Each number is 128 + 24 x the weight over the matrix's rms, rounded and kept within 0 to 255. Layers, rows and columns count from 0. Numbers have three digits each.

# layer 12 MLP up, 192x64, rms 0.232, rows 0-191, columns 0-63
147156131088175150117211096115115139155133164140161088146187133129139166130124118126134181140105116140112150181121165105116158133136088144154118106132084108163092131085141158132153123120089149
115146121155133131156145118142113162153141139172088098137104171143093150121105112141145093083097110095106103142114119100111066132117131145123125127106163113180100117123114110145163142138114161
122166137177148104147150102124094156126157140128120151109115136098125134075133114135152177136117135135118137150093153087130116140134128163153109142110125125108097134169126098139151137143140142
114131093130149189131129139095116126143146101140184139122133139135119114141115111123154138153115129147146140133129152138156157130109128129127090151104178166118120112104128143087142131147084127
084137140169146156135114096131124144114097171116071111110100120172150116131134130121098106175100081122119129146129168118105128131151144178142118152186126199119154127101150121129131151150097129
180103088105104127149129130139112115128142111144152126092187155126088088117106123130145172143139123150135127102133125091113125124100132084135148135121082169133070165108147162155133176102141138
115116154135145134144106140114133117116096189104138122138120165133095126113158165091134152144141140121126144096210135144147115110144124099106112119130114144123137104117087151129129152133204105
111133164095129087087158171134142118135144098083129119135146118125121152121123139145162120126130168159176109155124147130077122159136128133152120120122149143100132182152141168173129123124152117
154073122151122091121133107116102162116096096100066148106152113166164118118118123122158164094087102152099169128122117164127121134135115109108107096115145149166086140174145128142139144122108138
169121132170169096117181134162137094105165120129149112122160114148158170125092086106131127093148107165135119141134118158152115126135159133122097115164162094169104142146112122111126141109135139
127113104143099107135173113157127134136086116103056137134138104140146097121115100107150155148130107121105122165139111099132172145114129141125141144091109108119165115114111120111187115107126142
111163122095147121128110101107166138126139113144134079134158126122152137102098103129106089098134138154179167137124107115123157124128116122112089082106118122156119103121126139131143148162126166
180120146122154107096146196148100106099134126101122111127189091170148159133144119125110100103122107128150147152128087150096126138170113149043085139140110096119118134114104141121114131150121140
145119120099155110154074161149092141147108138134084110145129138136124138105143131165117149144108157139166107134110106120114129135101148084152164098127127135186137137093110117136122104097157107
126123094108139135106122143132114149081141135152118114135159128114115125114119121129120076163095114145130144118103114164124115145139113146116102128118147094113126153128120144160156139134151102
145164188122123120138134112123135135169110123120129076110150179116121112089123139084134114103162122097156140119120145108087092084112125138118111098113118090099139128137139131175145152100136105
170132126115135163146160125109141116170142122138135175107142117100120139128157121114108138127122139116110091127127116139099150112137150102135102117099137144104126073135123116118083129132112074
151157122113118149098122094156112154143128139150169090128121123102120104129076166142102148148124126097076113108115104100132153140147119133146128141121145135120115130093138124125095154111120110
131127152147135135108122119123131149119117122138163094118136153111098149140094144118133122099126141132107105141138119118156120128121079132099135121142129117155140163145114142084151125182174154
089149163099161128157116126101168120131099135087107103087125105151163157139128118140114094118142167100122136126137130119106090169157138137096150151091096149135118077126128133129148070144153133
130160139107120126126099157153128121157126141140174108081159153126130106091142159137126050097089149117119138082138159132088115085148177123136143118155134131127103110103125118133115112136158111
105096123130128147112110132096160122139075138135125126178158112132155085102127138186118151122149140128136130143110163144101175112167144142144128151137123164072089159157112166104134179167132165
128121106128097114127161127115157141145129167147090167111166139165145160112123157121083149183080097137106098150111111138137150118088138118099152149091117112146102072117170148119103136110131073
181132108104142128120147072131113141112075173137185120170161157129103119139147097126099148143089138135140142130090190135109086122134123141108125113123095091126109124126140140131138135162109124
115125089124184129147107136137129159154135145092102148101095119128157115136137152168118107153135168155148168174147122111176157137148119148120132147118145155129119127121086131129120172104119127
115110108160132129154120100148160119122085124194144144135139115142087122106161095146101181101115123158154152130105107133089143082153112132093087131068124098149131147146098151153141160161151137
119109118155095158163159110144120091134140134164132101145096151135121101120096189089125151114122122184161123113124171124151130141091104116129091058155135098160119162149157144097106133118127111
123129128163141115183135128106140094128102108130129070097112082152136136106121117146143134126166156089113128109137141134158113066125122139129150167104105130126110136102086154115081141139122110
119141143128162135158124139131135090136118180123125130094100184132132087085109098131118130099105115117123115117157137119123147096130154097152076102066138130107153133104102133139134136148146109
136136178152146146135150146151117127119101130104107105176168127110101121136139152069172123138120135132159141104142119141138152122143096113137161123140124125083113172118145084113156128117111137
145117129093083133082137123138076139145102139126118136104133129146101114151105130165102085139110136137128090127140103139161131131140133141149129121152171136094119157085137113152119147114155107
157163146136110178107114107082140122105119125116149104185128102121118119114131142107095137126119128092103162179131098142146150147150169148100133106107102161146153112164088082120119146168150122
165089159108132132111140128124097159149131105107146115122161119111104169122159164138123097122081102128112098128104133133144080150145148137091133122119168082129115137148118154122128156163124161
128159157122139168105097120148110158184145138101179154152086129140120132136129154153095119151096127118131115151119125157162117141111117100104122121150107154089088144150108142158135112073152109
154139121120132136143118143140155106175142137149127107175092183153061105103085112143126142109092135127076123129149126118135175089130132144138118157136104148109085140117132107117165133136104140
109101132108133121128134139124115135142146155187139101159119111133133093145138099140106121110161146112116111124168195125113100138121074129165120140146143114119186163138133138144150094134145130
133088175135131118151104088118128138094141120118098089109160108132137139121161112137131096111101137099118112096171154148088163099124131107144151087087154146117113152128094089156100114135123135
153094124070115119139143080114124111115148110150128112086130148166106091094147139119111128133098136169115133105128118115141156138132156153131164129140149124151123129094151134151142196157171130
100118174146132168092157143090131118126138117111123108148120129097134121126155086065132079130111130081144125117134156121122131159116114078106119132147106131129145134107138147125158122109118153
126092089122131126129128118117189154111093108099113130084147165114124183141167127126135155117170148123120117120130114144112136155144176183104125111157150140133187128106119111139143136130125156
183121131122110182121126133099139125112138178159123161111112154159144124133132125130140115110143145128101124117135140094171109120078107119148147139148115146169139094124130104123119150146123063
099166130143155094174136103227094130108120147158149122104138123128124100129122120129126135101052166114082153141150156121093137098122151167123084129146117141149141116160134117114128132107092115
117128118145125169133140073134117156083165122157088121148143112123125153109131116155132095162120127127129142090173115123085124166109092138146124148132132116098118127137093115093101141148158128
137153116146153139146159145118188133144123136139096128094129130064139163093129105132169147147156160140112105117157101071108132115169146136168111102101110158127101115094088102114112117141065142
118137176160138110104113136112089110146155142121172102090176132148137146093119118125102129103089136085152127154124120121130146088179145153088096147125137121126113108165094084154126139121173126
137093154148100144124122112169122101120155160105110154157173134103103122108100102093169094128131083126109139168133120118117123132134138106130149146117079115146145162140139102124151098112122182
113159145127092156129101124138105102131120103081142120129138172129091159142106107173090087129120118136144121125127123122151066161100104171132156126102146109115146118121137174109124166177148113
158157118095138163158159150153128125118126137180141136120065174116097116156133152136134107117141121090100127081159173111129161106102087073152104135126119171085110133129117126100144121127136079
162134136142109145110124132128127160144149111140111132159116162108141129114106127117134164137104148085132128100113142110148170095115166166079143134135169084125146151137120079114165127100127130
076156107098114146136141154149101112158115137152107135115137138180124130137144106134095129120133119112097085138146129123114145113128129153107117124091109126154166156129140111125137113115105139
133135137110086132146131124122121151145080133109131136142124146156129115129148147108166150143094108124123094135109133138109124147124107112122099095097065120153128133093121159127123128194172151
099122115141117120093148140106082089088133102072139138108135136093094133105117085109106119180087181130091114130116081121133132161129137115168166122111147179091149133174151120099159154112121159
138124121162141136140109105142093117090175156165104150102150074133144115109121159093170148100146159116146097104104147153140085121145112129106121137110149118109128122180108113129166128143126121
142129094139102107131144122178151090139111162102113138106114103113145100108136115110114121195125100123136141096139084079126144103164099126138129158090107153114124147086134145111093122149114151
129119137135094136110152096138132136115144159161121134088158128125139142175116159138111150180143100129094058135105138136106088099120168113104133173116103143160135108129115141058120113139179140
103102119175115079183131121179084155143139115115143137070125138116125114087144120151100103123103061105118138128111138163134095107119123116100132150144099108072115124141141124149217137139107182
135101072114143109160123151164130122099126087141144167149162155139191143135107125121146117117157116075138121117116112149126096109140102138144160111130138162120131154116114141166128101082140133
153120143155125174118140208134121153128135167163105152135143099153120164131102159105162126164101154161132136113137158102096145134123119159101133139124147152159115156115139163150165152134109128
109189175158119108137102120126135101108103145157145098078145146144153163138143112115086113129154101097151143135160153127138078101138134123131137157169132118127124122098121187122166121122120086
152144137110141086136146099146144139137170160134132122157140123095151158139142108094118116127112151138133150152122161159128107111098148097147112144139181169135118120100084094164096090149112080
158136145127142112149152117148123116161135147142129141169123147137142154139137125094122173135127107105119145145150166186133135095074156121119160156157117147126151146109179117112148113143127134
118120110113134144165167138105135168157160122101121108136120119111135168091094151107154115122115083126148146140112104115129098134129131117120117112107113117146108128151128141084115135140124171
072135150110098121146130106118135145128171128141161113112153123142140094139151115136125134127154047102128122133132119182178149118131089149112159081137157126082113108144126141088115126113118183
121117104125117120152167106168123073099147140146101149141123105131063114127150119105126125129130178134122110080176116149137090133077156122141126153108104112147093123156126141134116161115101147
121157133152124150139146154102091144099111123141142140123132090119123154097139112088118104116088110101139129119147119093139106180143111125175149103088123098066171122108109114121089138103150140
144134126138122134162146095140106108110122165131097154116130105119099134188082116177119127084119162124107112128133155100121130130129110141104136108078106140177138133130140150122098153131139118
109114124102146131167087142133164109110095130116120129150106138175111091156100147118156141162106113143130165139128131090119150106129162130140091135120132071146145144138111125162097117140106099
092084128105125084169167114105113162142147145128120149132099145130141145085116154150150150123158130106130133148169158135114130123109161167122156117131122137087096165139117114092151074135106135
168127149113125120106096141130100157141110179150146129116100094135127069131137115130123135136101103164127143139135140093096116097107096141092157125123116107133161109148128124107115099165132121
097122116139139090115136160116149106122110066123142097121116051105121113122145104100145129128141109145130102142166135122167137107114151106128081097130149128154112108161161109141137136175105122
135172123108136128123149152117168140142132109115174154132152107123156166140123112116142166166143147108144115131175137139099137143098123137125107132144171106116119133161127187114170118201110140
120092088124110125117113119128120104172117114108108126108162132110068158160140141108124117146088102163138133108149128103146123119125130125099111106181170125117113121167167128082128143115132131
105111131123133122146123126116119132152131139135137110147115150149152136128174108119113118133140174126154129102135184143121147123128138097133121173153112182126142107125125124129124111099171152
095100073126089132122137097163084132140130115097140136119119105127081164144154097145157128165119105148147143138131115133112148153145072161121116102142101123107163109150135174063148142115142144
085087131130117103124129115132189121103094134087145108107117132121137124172104146143148148105141127116167145107129131148097115122154127155166131103189112116154140108130124110106138127120140099
148140134170161113157149123141129129132120126145095148136169137109136188113160107117116147156122136168077120186073101104143160164094138118163147123110147125137103116100110104093146094127106115
114156102121117114129144089116160158110115147126128167156096151150145125102143119111147151088165127133123119141144096111101119139121150119124097169108158091100147120077145144141102069177120105
106075153127142123136103126130155136108125145174180119148087164153128123137109141083147128100136105138126170160150117099119168167109134075114147120170117097107109116137136140162131128108105125
154102149102140118121081111117088161117102138147144159168114131113115099177149097083163152126128164133123105097103109075127105144148135084141171153118092108135115144112119099137115117123128125
113153144111122116102083088159179141124108100122124168157154129112165131150128177166137113080167096111081127103114168127132120105080153155099095165110112081113096156149133146126114113138102120
111118183138156128126136117138129132172117093153101127133077139127123146145106147141137109177101100175125080160118135143112121131146134158108075117109137161160119118122146137098135138148112160
132136103135139117141135130119101117117165127130120124106127142204124148107106143173112180150108129098138118153130114105118124119154099122177091109108117146126100175119095123101124155107098110
145130103144058113129143139120136135160177139146140098131121118138126111123123123116077159166106090148123144131152157141112145105111133162121100174108141077114081124159155149137133099148137096
126119148083144141124111146104104131127100148163173135144133135165114154140134150115131127125101163108080167116157144116070133124140143082140150160140108087142137125086122107134138138129137095
120156123139135141108105171169100151117122086124105113154145168167129144119138105099167102115115094109092127113133162147109144148125143114137197171117144143126110142145114133121118115115113161
126128132123154143138103111150137120133075140085135096153140132113110108068117142135126126133107150192084150157097135124147089109106152094150135100102106179135093110138111141137111147165168115
143137105188152135126143118102108115146083105155139122121113109166099147113150074158075156147127107142125121156163142167144121117149137162187124174117095122164140146128141137125117098150120175
157123162142190120115128200129116148132112124154094111105111104097135156110095135151104160093136134114127113119153142123137127136098159091094152186101110139142141153113102142105128131108110111
128163111133116140163103084136115107148126114159101112107108109132103132158090181105094124109118107114168159130100107118154113125123098129109172119127162158121141141105175122135140146127140073
145132114147089116150151129135123122127119133126068062086153137083144123105130126088138149132118125140161142076108134087092166154117148092112096112153125130156136123113143104130080159129109109
149124130131136141159110216127109147126143148152103114116100124145151110152151159133125130135132142128118107129129128104163091140107124100182143127103132155140104118114091094119161120121114086
120091111141184174122139126148111113134174105110148093129120151090122123112131161106128163137137119132128125103103126188152157160115150120144165118142145118105135153112166177113120085121141140
129166116125146126115116127124155139110121087154163142167129133065107111085159119122127118125135153141103130126126117151144136097063138103100075094137120181142120101120128116080129146123134124
078138105172139135150102166153191061096138106122155121078096113143173167139087119132144119135071128126128142151150157111102070137180165127170162147186156156157111096130120139102129111133134152
101143093101121109140134131084099138130111107130106172144136103118109133127116117145099112126123125098139162139125088128140104136182089111119145119136112122119105104097153112104099111142133089
111109114145172138135140096148111121100109075149150153149147108130142142117132101125143158138134123130084149120126101131182184141103125150124100125144136114111100120111116099130101130143120174
120136175111085110106104124204126117137107127128137141155137140176140096133064136131125101129128142143149114071118095112148130123140161132124106146122106133077124136169126144121134125107084135
142078082083100123154090143113139165098131088121121096088057116120138124130133155148128141146118158109121150131143147152102121133132127110136109137144138147135142133121151132118094143131064119
153129119151135161100131122117131092153128133150176107133091112126087116108118127130197172132131108152110126148143134149126157188158151118160134101113110096084112130093097151148128129162119131
136135107126112138123119166148151077140145132102115103143138150158117137085125091102127092116142145103133127133129115151080133133142135103158129147133115107122098151105058137122091139143097115
094073165086122147102109142144127154147124129162129160117165103155108135171113139154088145118110154164120158132146126121162094152097162141128117097147124129150111117103147151113153105132136107
126095170119089098128125144179154121104088120165164146097108118144127107127140148116106127112170119128072129120134121132101120101070170139133118118147116095103118092160159159103107145118098128
134132146082101124137168099154106143147101120105131107094148098121186137101100148114117121106114102125156140149128137080146138096093136140112108135161125171144124160114124125113110097107178108
128141100117114113146116149133111125163159160163125128174098147161140146124115122155128123133075112148173101107122087085093086178133111136097130149133139135144116136147104191095108126142180093
143144143144106087147120102152132117086151147080127099078122146134172123100167082120152155130114149101127181134137148123192115162143132079118112168131132096148126163152170149155129112123129143
110130126134111145126114134127116111121109116114147124123158150117157121125129141132138082133153142160087136135169170136129165143105130143140073129137130167109111148122099141124132084146141116
124144118147148105111082125130113083183117154117148124088154092096104158177115114169110155078120114106199115114132117102129106156173117088128126123142130143107152169134125145131099105134146081
129103110163172086096157117081124086120144112108146100098170120114098098141114121119102155089145105172113135133134133121140146175116150135173108141123128162133119146152147071093096126121127126
146136157152157171107127143125101066127151157139142097144128082101115139090139090080110106114128071128155143134085141099101157146086137089103099077140124145127097157167134144120094139125129110
101135085144100141116100094162146117129121129102129138157123140083101148147148159117160142156092147149159139084127125142122151135135148172160097125102132126135148116074143113145098107121125155
136152144168109188093108135111133152101101163102112145131125134136125157116136102137129153137144156149134109139135138148142137112104124107089149131121133151122126127117134159134177108145138164
162139168138146159094133144103075142099164156164157152112148080184139152103108153151106157139134136155119116137134137147118114094121117112121076129101124157118104152095110090146140131131128090
126112141066112106123130122112161141151132086159134149133124106123163155138077085122126147132121068099148136101120152134144136143098109122160121153138133140131134113116136144112110116101104151
159120083153096166117115135133093117105084139167122193077154106151115123154126150163143146122130143097107134109116103125125128129147117143149129073128132136110150158157126140097092095123171119
150095122108141088130142137098102096158135185137139127132149153145131113097138115123150142172127129101092172143103109079136126141090140157139154135132125125113123164090141158141144139134116140
140139138102118110157167102118155179129108116124164127144142109133138091160125128132100165102110143157127095153093143138141152137135148146102116136151147135142126104127120105174080092151147133
144096135105153146158143089132178145121155141123115124113117142126144101115115103096134138121135131133120121150133126138115138142110146116111140124126127120141134137134112103137122150103128114
127130187103151119117133123223124138181149128133085136116098118124129129149126167158125116137125124164146140137175105133175098114123150146155135139133086121123117125105139140141113164120065146
099095142082137160123180077143127138121180128095162128127131174116135130147116146117128105105148152113150062133084164127129138081146110123109135122139114112092090159120161148138099101127153120
125149146164117173094167133123115134101122087119152137150135155131141110122147164140144105171127146118094135090130106141116129110158131108161116146144139117123160099132131085141134151106165071
107110147131114105138114119111127155130177127147117134132121160114120120109091138128140112193119129169077156120123134124174083096141121103121107141131136112132102102137129146109115157133137098
131118105095132108117122070110179135123133131116153148142091118167110128140118106097123095151130114128129122116157113124121120105136165121135127133105106122123133126152177125110110138181166179
149120123124144100155130096109121111146092123131162117156104153139114147123138066124101142100117147090103113145151118136116135083149120148093118141074120107127128120155167115133124137123125141
133113109152115087121143103120159133148122144161097119136092102150072119149119117128144120117140132164097119143167183110176122138109085080157147098116143142145136138133130076146098134104138157
160084151149133109147140150134116098153134113102131093077082115129171108083133111102155146108130117100110119100167132112165112096087108133141147157096156138120123133094126133164095115170084131
130111135153083149140156089159145166136132106118147132107171138168108121152130123137184081150170101105124124088154154157099149118153108160141159184124131107116113102156125106133121144163141163
112111111118103140133153129165144111117118118129170141134113136107109123111155127102110118147088132124113159093105156097151172104096088119124155163188115144122165156090153118139163130141118143
125142108133160100157159121167113112153161172195106138140119114100127112163102136110159152082132165078109100126161150121119122121092171078161148150112149157092163103144099158088103144114124094
145181134104176112102127129115198091137152110121174120109111126151103175138134113139134129132134110098151073119147117160128118095130125121104084105140081112127182117136155126095128090129114162
126116085116133158140149103167132120108144179158128085141137178095139150122116125105114176181068092108111125147097080111112132118140140126132140137150117083147106090091134120110122104112105131
145054087134115113160072105163103137139090154149111142145121100105140116113141134156090136084112138116096129105149121166175141088089108150152197126118101163135106142122113119135126130128144121
107108141157098146144116109084090170063131127119174140075140096124132124095111138123120134134197100121151136089079123122129157084121113127168136148133125117089101134125161108187126112136164149
115137145108166121103114112098138116148152126094131122125162115176136128111135156133142138140111137158166140131123157090134130137094114113106071122154097136132095146144166089136095160106188096
109097104168145135141091102118107140064133100179108174139154145176128128109128130134142156115140138151136097117128148184148112095122076127127107129104164121166117147108148132120119115156165133
135099104093147154111120154089101135123142080145127146134148099085076122165106133095137116157167165135129160125142147158097140117110141123147116125128099133140132127127163145123135131119117135
115140150123113115136112142120141176124121120188177089100114120137085092153150134113132128126138114119117129132134169154128115120100115105109121119130147128102149119140084148089100145105143149
111147170091125147114114117135126113155135146133145093097099146162077103126139124146173128110133094133102122085102138148130164156128123158124103154124140162166124145093103075157143118098101111
170168116138122128117161151168119112133123189115138124127164126122108105122079114145132124113114133144135093123114134124095118140168125124138148135101135164117135157114096148131151120096114133
143137135123120124127118102127097119172128138125138085134160158190134111164119150160133151145097125122112125120137138109132144163112108177097122135124088135163109135155121099100122147126160103
138102126098104130123117101118090128138116101121165105143119155142130113074099114109125124120148124137152160117181146098142134099108118116099127087109095124096104137095157149149102158136142138
140160146123104097135144133152123145099132139134150155146107088153123104171104147162111112150165173111112103116173117114127121129132139157145137123107166125106170090156091144172122183164153099
130154133102088144140125155103116122134163175112101140114120158110114103165129089161147125109114115139113125093109126133109126158181106145134085082156119152149120122109162135129100133150124120
120128145116121132146132057159150117144116127116160125131155110137102100126129130171161143164122125146149156159179142134130085147133172095151134146103153162116124133144116090134100113096103185
123159100131117092132102169131152111128178116154147121133165107102085157129129146103134112109129077145127109183110094056113111126129132109120122167154143134126140106142119114073106124108104111
148143161097118137092119131115154131123131125128089120088104086116149170115143099154164083137101120076158144077139151124122136167147152131115144137100088143121132103157115147088075140109113134
107164122151120137137113131114155119134105140118118106124091113141108134093069150110176114149145097124100158120159098165103134153170098080135131099120155140117105176137115159146076123102101153
132147159141145123124196120151164121111130136149095120141144155139158157099163093130125156134120155172119132152108120180126130141139105128110116080154104133138080098116156125134158139179113142
149128116119128165146092074130112110130064118135121149070131084131124114103155140128115112134079126130152144125162139132145083160128142181137137135115155134154144158111173087143138103112092069
128102139122120136165153117089127131090106105142103138177126152114142145157137139131164137120139136160092145103119130122106070151166158151123154111094140096115150169154095097100122115127143139
107147120122133144162114119149145168147158121157136091128125128139092129152108120138118142198117152135134097136114127132101139132203141116108123121147183124163112087106134130127131083186131144
169176168147125138107101177127127134164111150122123109138118127092113110150132148084185123163089120119158127060111116062125110132108152158121111124127145067126104121154154137150147162128119112
116118136110169142139164155176110146162116108122149170122097145160134120112100144137174155101149139124096144165156104136103157092154130127149100105100105152115138118113127126100161150114102158
138143135112137160122127148129118135123151121113114141150136103119131155114111155137157105116099136155112107147088148139148118110141108169075112133118116162176101126139140148110160155107156143
161125113158179149110142149125147154110127151131193150168139125149148130108106079120120109119114137118128157098099121134181098093115132123174098095139154137082118157137107110136186117097104141
120099165152183141119141133129097105144091150100101127134108121182133130085091133154082112096131124133100128157105136153123090129144144107073117114116141132109148183132124134160119091138153159
075133141112169098131114110128129123179122176108152125101104102120104137139132132093160084129175139110145078146086170110102137138111114105127131159121110163122133111101121195098121122137126128
146114129146116125177135140130167124112146143118132132141141082159104136098135147096097095180120105170071137126107109145144131132115161124114144171101104132139116120144110141161124117066139087
154111108106102148124100080156126129136121125113100116117122112127079100096101164119179095140090137135161140129120110117124118144091137126146107106156156169109142148153137145184105144179128108
146137108113104106082163103143131093172115135141135138110110108117105080179045157105156160100138133148088124120130128134135086139112093140139155084157104108098189125153115117131136116149116107
106119149152142129120118120117110157097145120164089162113127141130115199106081133152136152126171135106135154124093152116098129092130162082112151138142154138117156115138156134105139118151165139
092162157137166103146128123125131126127114128151141126142093133161122136131126114161109162144124166148141152096136121078140176163138086153137128087136109141166136112116172144141122107127156071
167145166143130101124100132171100112130086155148128115150175140126166145134133089108169154111132118125159129158127144104161131136130148134150154132157145137093116123106090125118186121125179112
106103169154127132106119145180146137141105080124144171101146123150114123162138119146111150117145159152097133169182096157150135097120121137155099137153142119112130125143146123118149098132135125
130130155139135093170130161114200173132085102131125125103128132150139120086147120131110176115149150156144161168137120117115107102085130164119120135095140103175106086145108082179128113121187135
179153101139098146104117115124109112128070119086134114117116136148139138139129099183159141161134071117149147177107125147164131115101177129134140131124143081091097163127142088167114108103114144
108115160109097078087148130166147094153104112118122144161103121136131168132112105090118147126164110108135132123158100149123133121115197161129115156124175094114105134120088147149102156140135135
120106130158158130137114138088142125164115146157147127127089133150137131138155106151177128120071149180131104133110088143114168136124148123129106086144127108141124145106105179083129130107120128
168124163096130161116117110160145141143137108109127071144128177110084109132157144115134124109100172125109177118163149159162101139122109123115106103101136131162147179140154121106112106137125115
109149152139123149163124122125109126102149133102128151157102128109118104095116137118113116158116154129100116121144134127138135171212144108099152089162146116155109156116163141143148101104150110
114090139089093130128110101111117127123064140106085135105130137175131100120157140160102109120142119094128139114139149161120104131119116168104104140146120151117104137144120177135110132155135151
094134148093128098155097134128097113120165140158118122139105099125160118104154144163133151118131134118118092131125121116127148161176146160116159093116173163124146129156173176120188125124146106
132094149121118103155140134140169129125116097060139176094126058114138138112103136126141135122127173151126159182176125124185106187122132151106100141142114105137141114110150152193186143155070123
121118145121131106127179128154181073124099162126079100172133106133134131132125107116164107146167124093156125152115151100087186111056134098100132104106166123149142181129144150099104142148126168
118119100115144115090158164142139140050130099140106144166117146170147127133107124118146155114139158124142190129161135117131123126152146143106131144114165110129147095109124105096106129169105139
169108093128109120143100124145110111162165109136122101110147122099133121124106095161106179126107130114142141083111194153112107152081133153123087159130120105101087098128136150131121152085138129
097120135156150108102139118141163098096121149120155112125162151112140157118141161126127115131140109124120112106085147163136138113121122138139135176124100132143162128112121123124170117127153153
161184122159136107141134127148157091131176115124126082114166121126106111079119176165100130122107146167149107128142138136117111119146106112107129081103136131157091160103098118154074153116164142
146144109115158134163098128123158114169129130163145107153131120105144111123129139106125103103093077142117100108122150123170125115151097109159124123116079105146121096140129108149175133188124130
110140147118137154108151099131151145119120122111100123127125150143150101126131114113121163149091092162135121131124137103123161126135133115156167182181135174155132152109186079111134099147151115
162146137112121150150144133099127138105124156115120158130126114126147116139111117137140084132114149080082202087175150126109154165131104175098164167143152089157099143119132143163151107150146096
114148120080158134128116087125123132159120113142150105208130106111150155142145121114093112135128162106155128120151155149125124109156095086135091113135135135115141144123144093115139104147146135
153135128139143145138130113154123141104136139119147121113170109125153119106141122127142080186102097129121136134082155114104111120102112079166171130132106139158109118141125137074131117146101083
154145148099144146117132127097183135147103098146136153123165106121155176102175121045103146144121122122114155123113100119123158144100131152102103114115130143150094139134087127114177110126145123
100118102079109186149105118144172151127105092124135135120137116132127147158113130118119163146178171076082117121154102109071131104150091140125138169125141128115148100163163141108127159099112177
064139149112095101114094159124132112141113099148126151099106128112146168120141128142111145097138117166111101147160120138136124141135096118128081121150091148131139151151148140167174101139155105
101121116116131117129096105123098138147114133071142134151133124113098090118102137153117150149144113120114157128110093126129158152098151100175148104144082119173134150105130064129117094141115135
111132136155161150104132145137128114118121123115128123137096096153162126126161070083096119111134143091130197154138118135099162125130147090148126176142089108124169123148124080151095134112100141
111140092183122131102125112115099123135113141118070154115115145124089133152163094150141119118116117090156106137102149167148137087116133127136120136067124106148128108137160111122115103117160114
097133126117149140125125151106094086145107094130129120101153140152107128122181124107099151080110132139140116153080104094101153191103154148121130105143124103088139083158104142156084136108176123
187105165116134119156154114103093151118129137116102103129143130127126122112093114119162152114122135113170096115150131152120127121135122129152119094098158128133131154156101112097130156100105126
140165101098132102111122179115120085132096098151126090097099164137110134135152134140123140128144159148095147143158158102099106144096140124104123102124121098133126154145096177110136128147156100
110122167138104116123112137137171098138094157099122110085164095078155134126148115117083112170132126154123161118122142111155113113107143119126113184171115130135149117085129158131157144117153138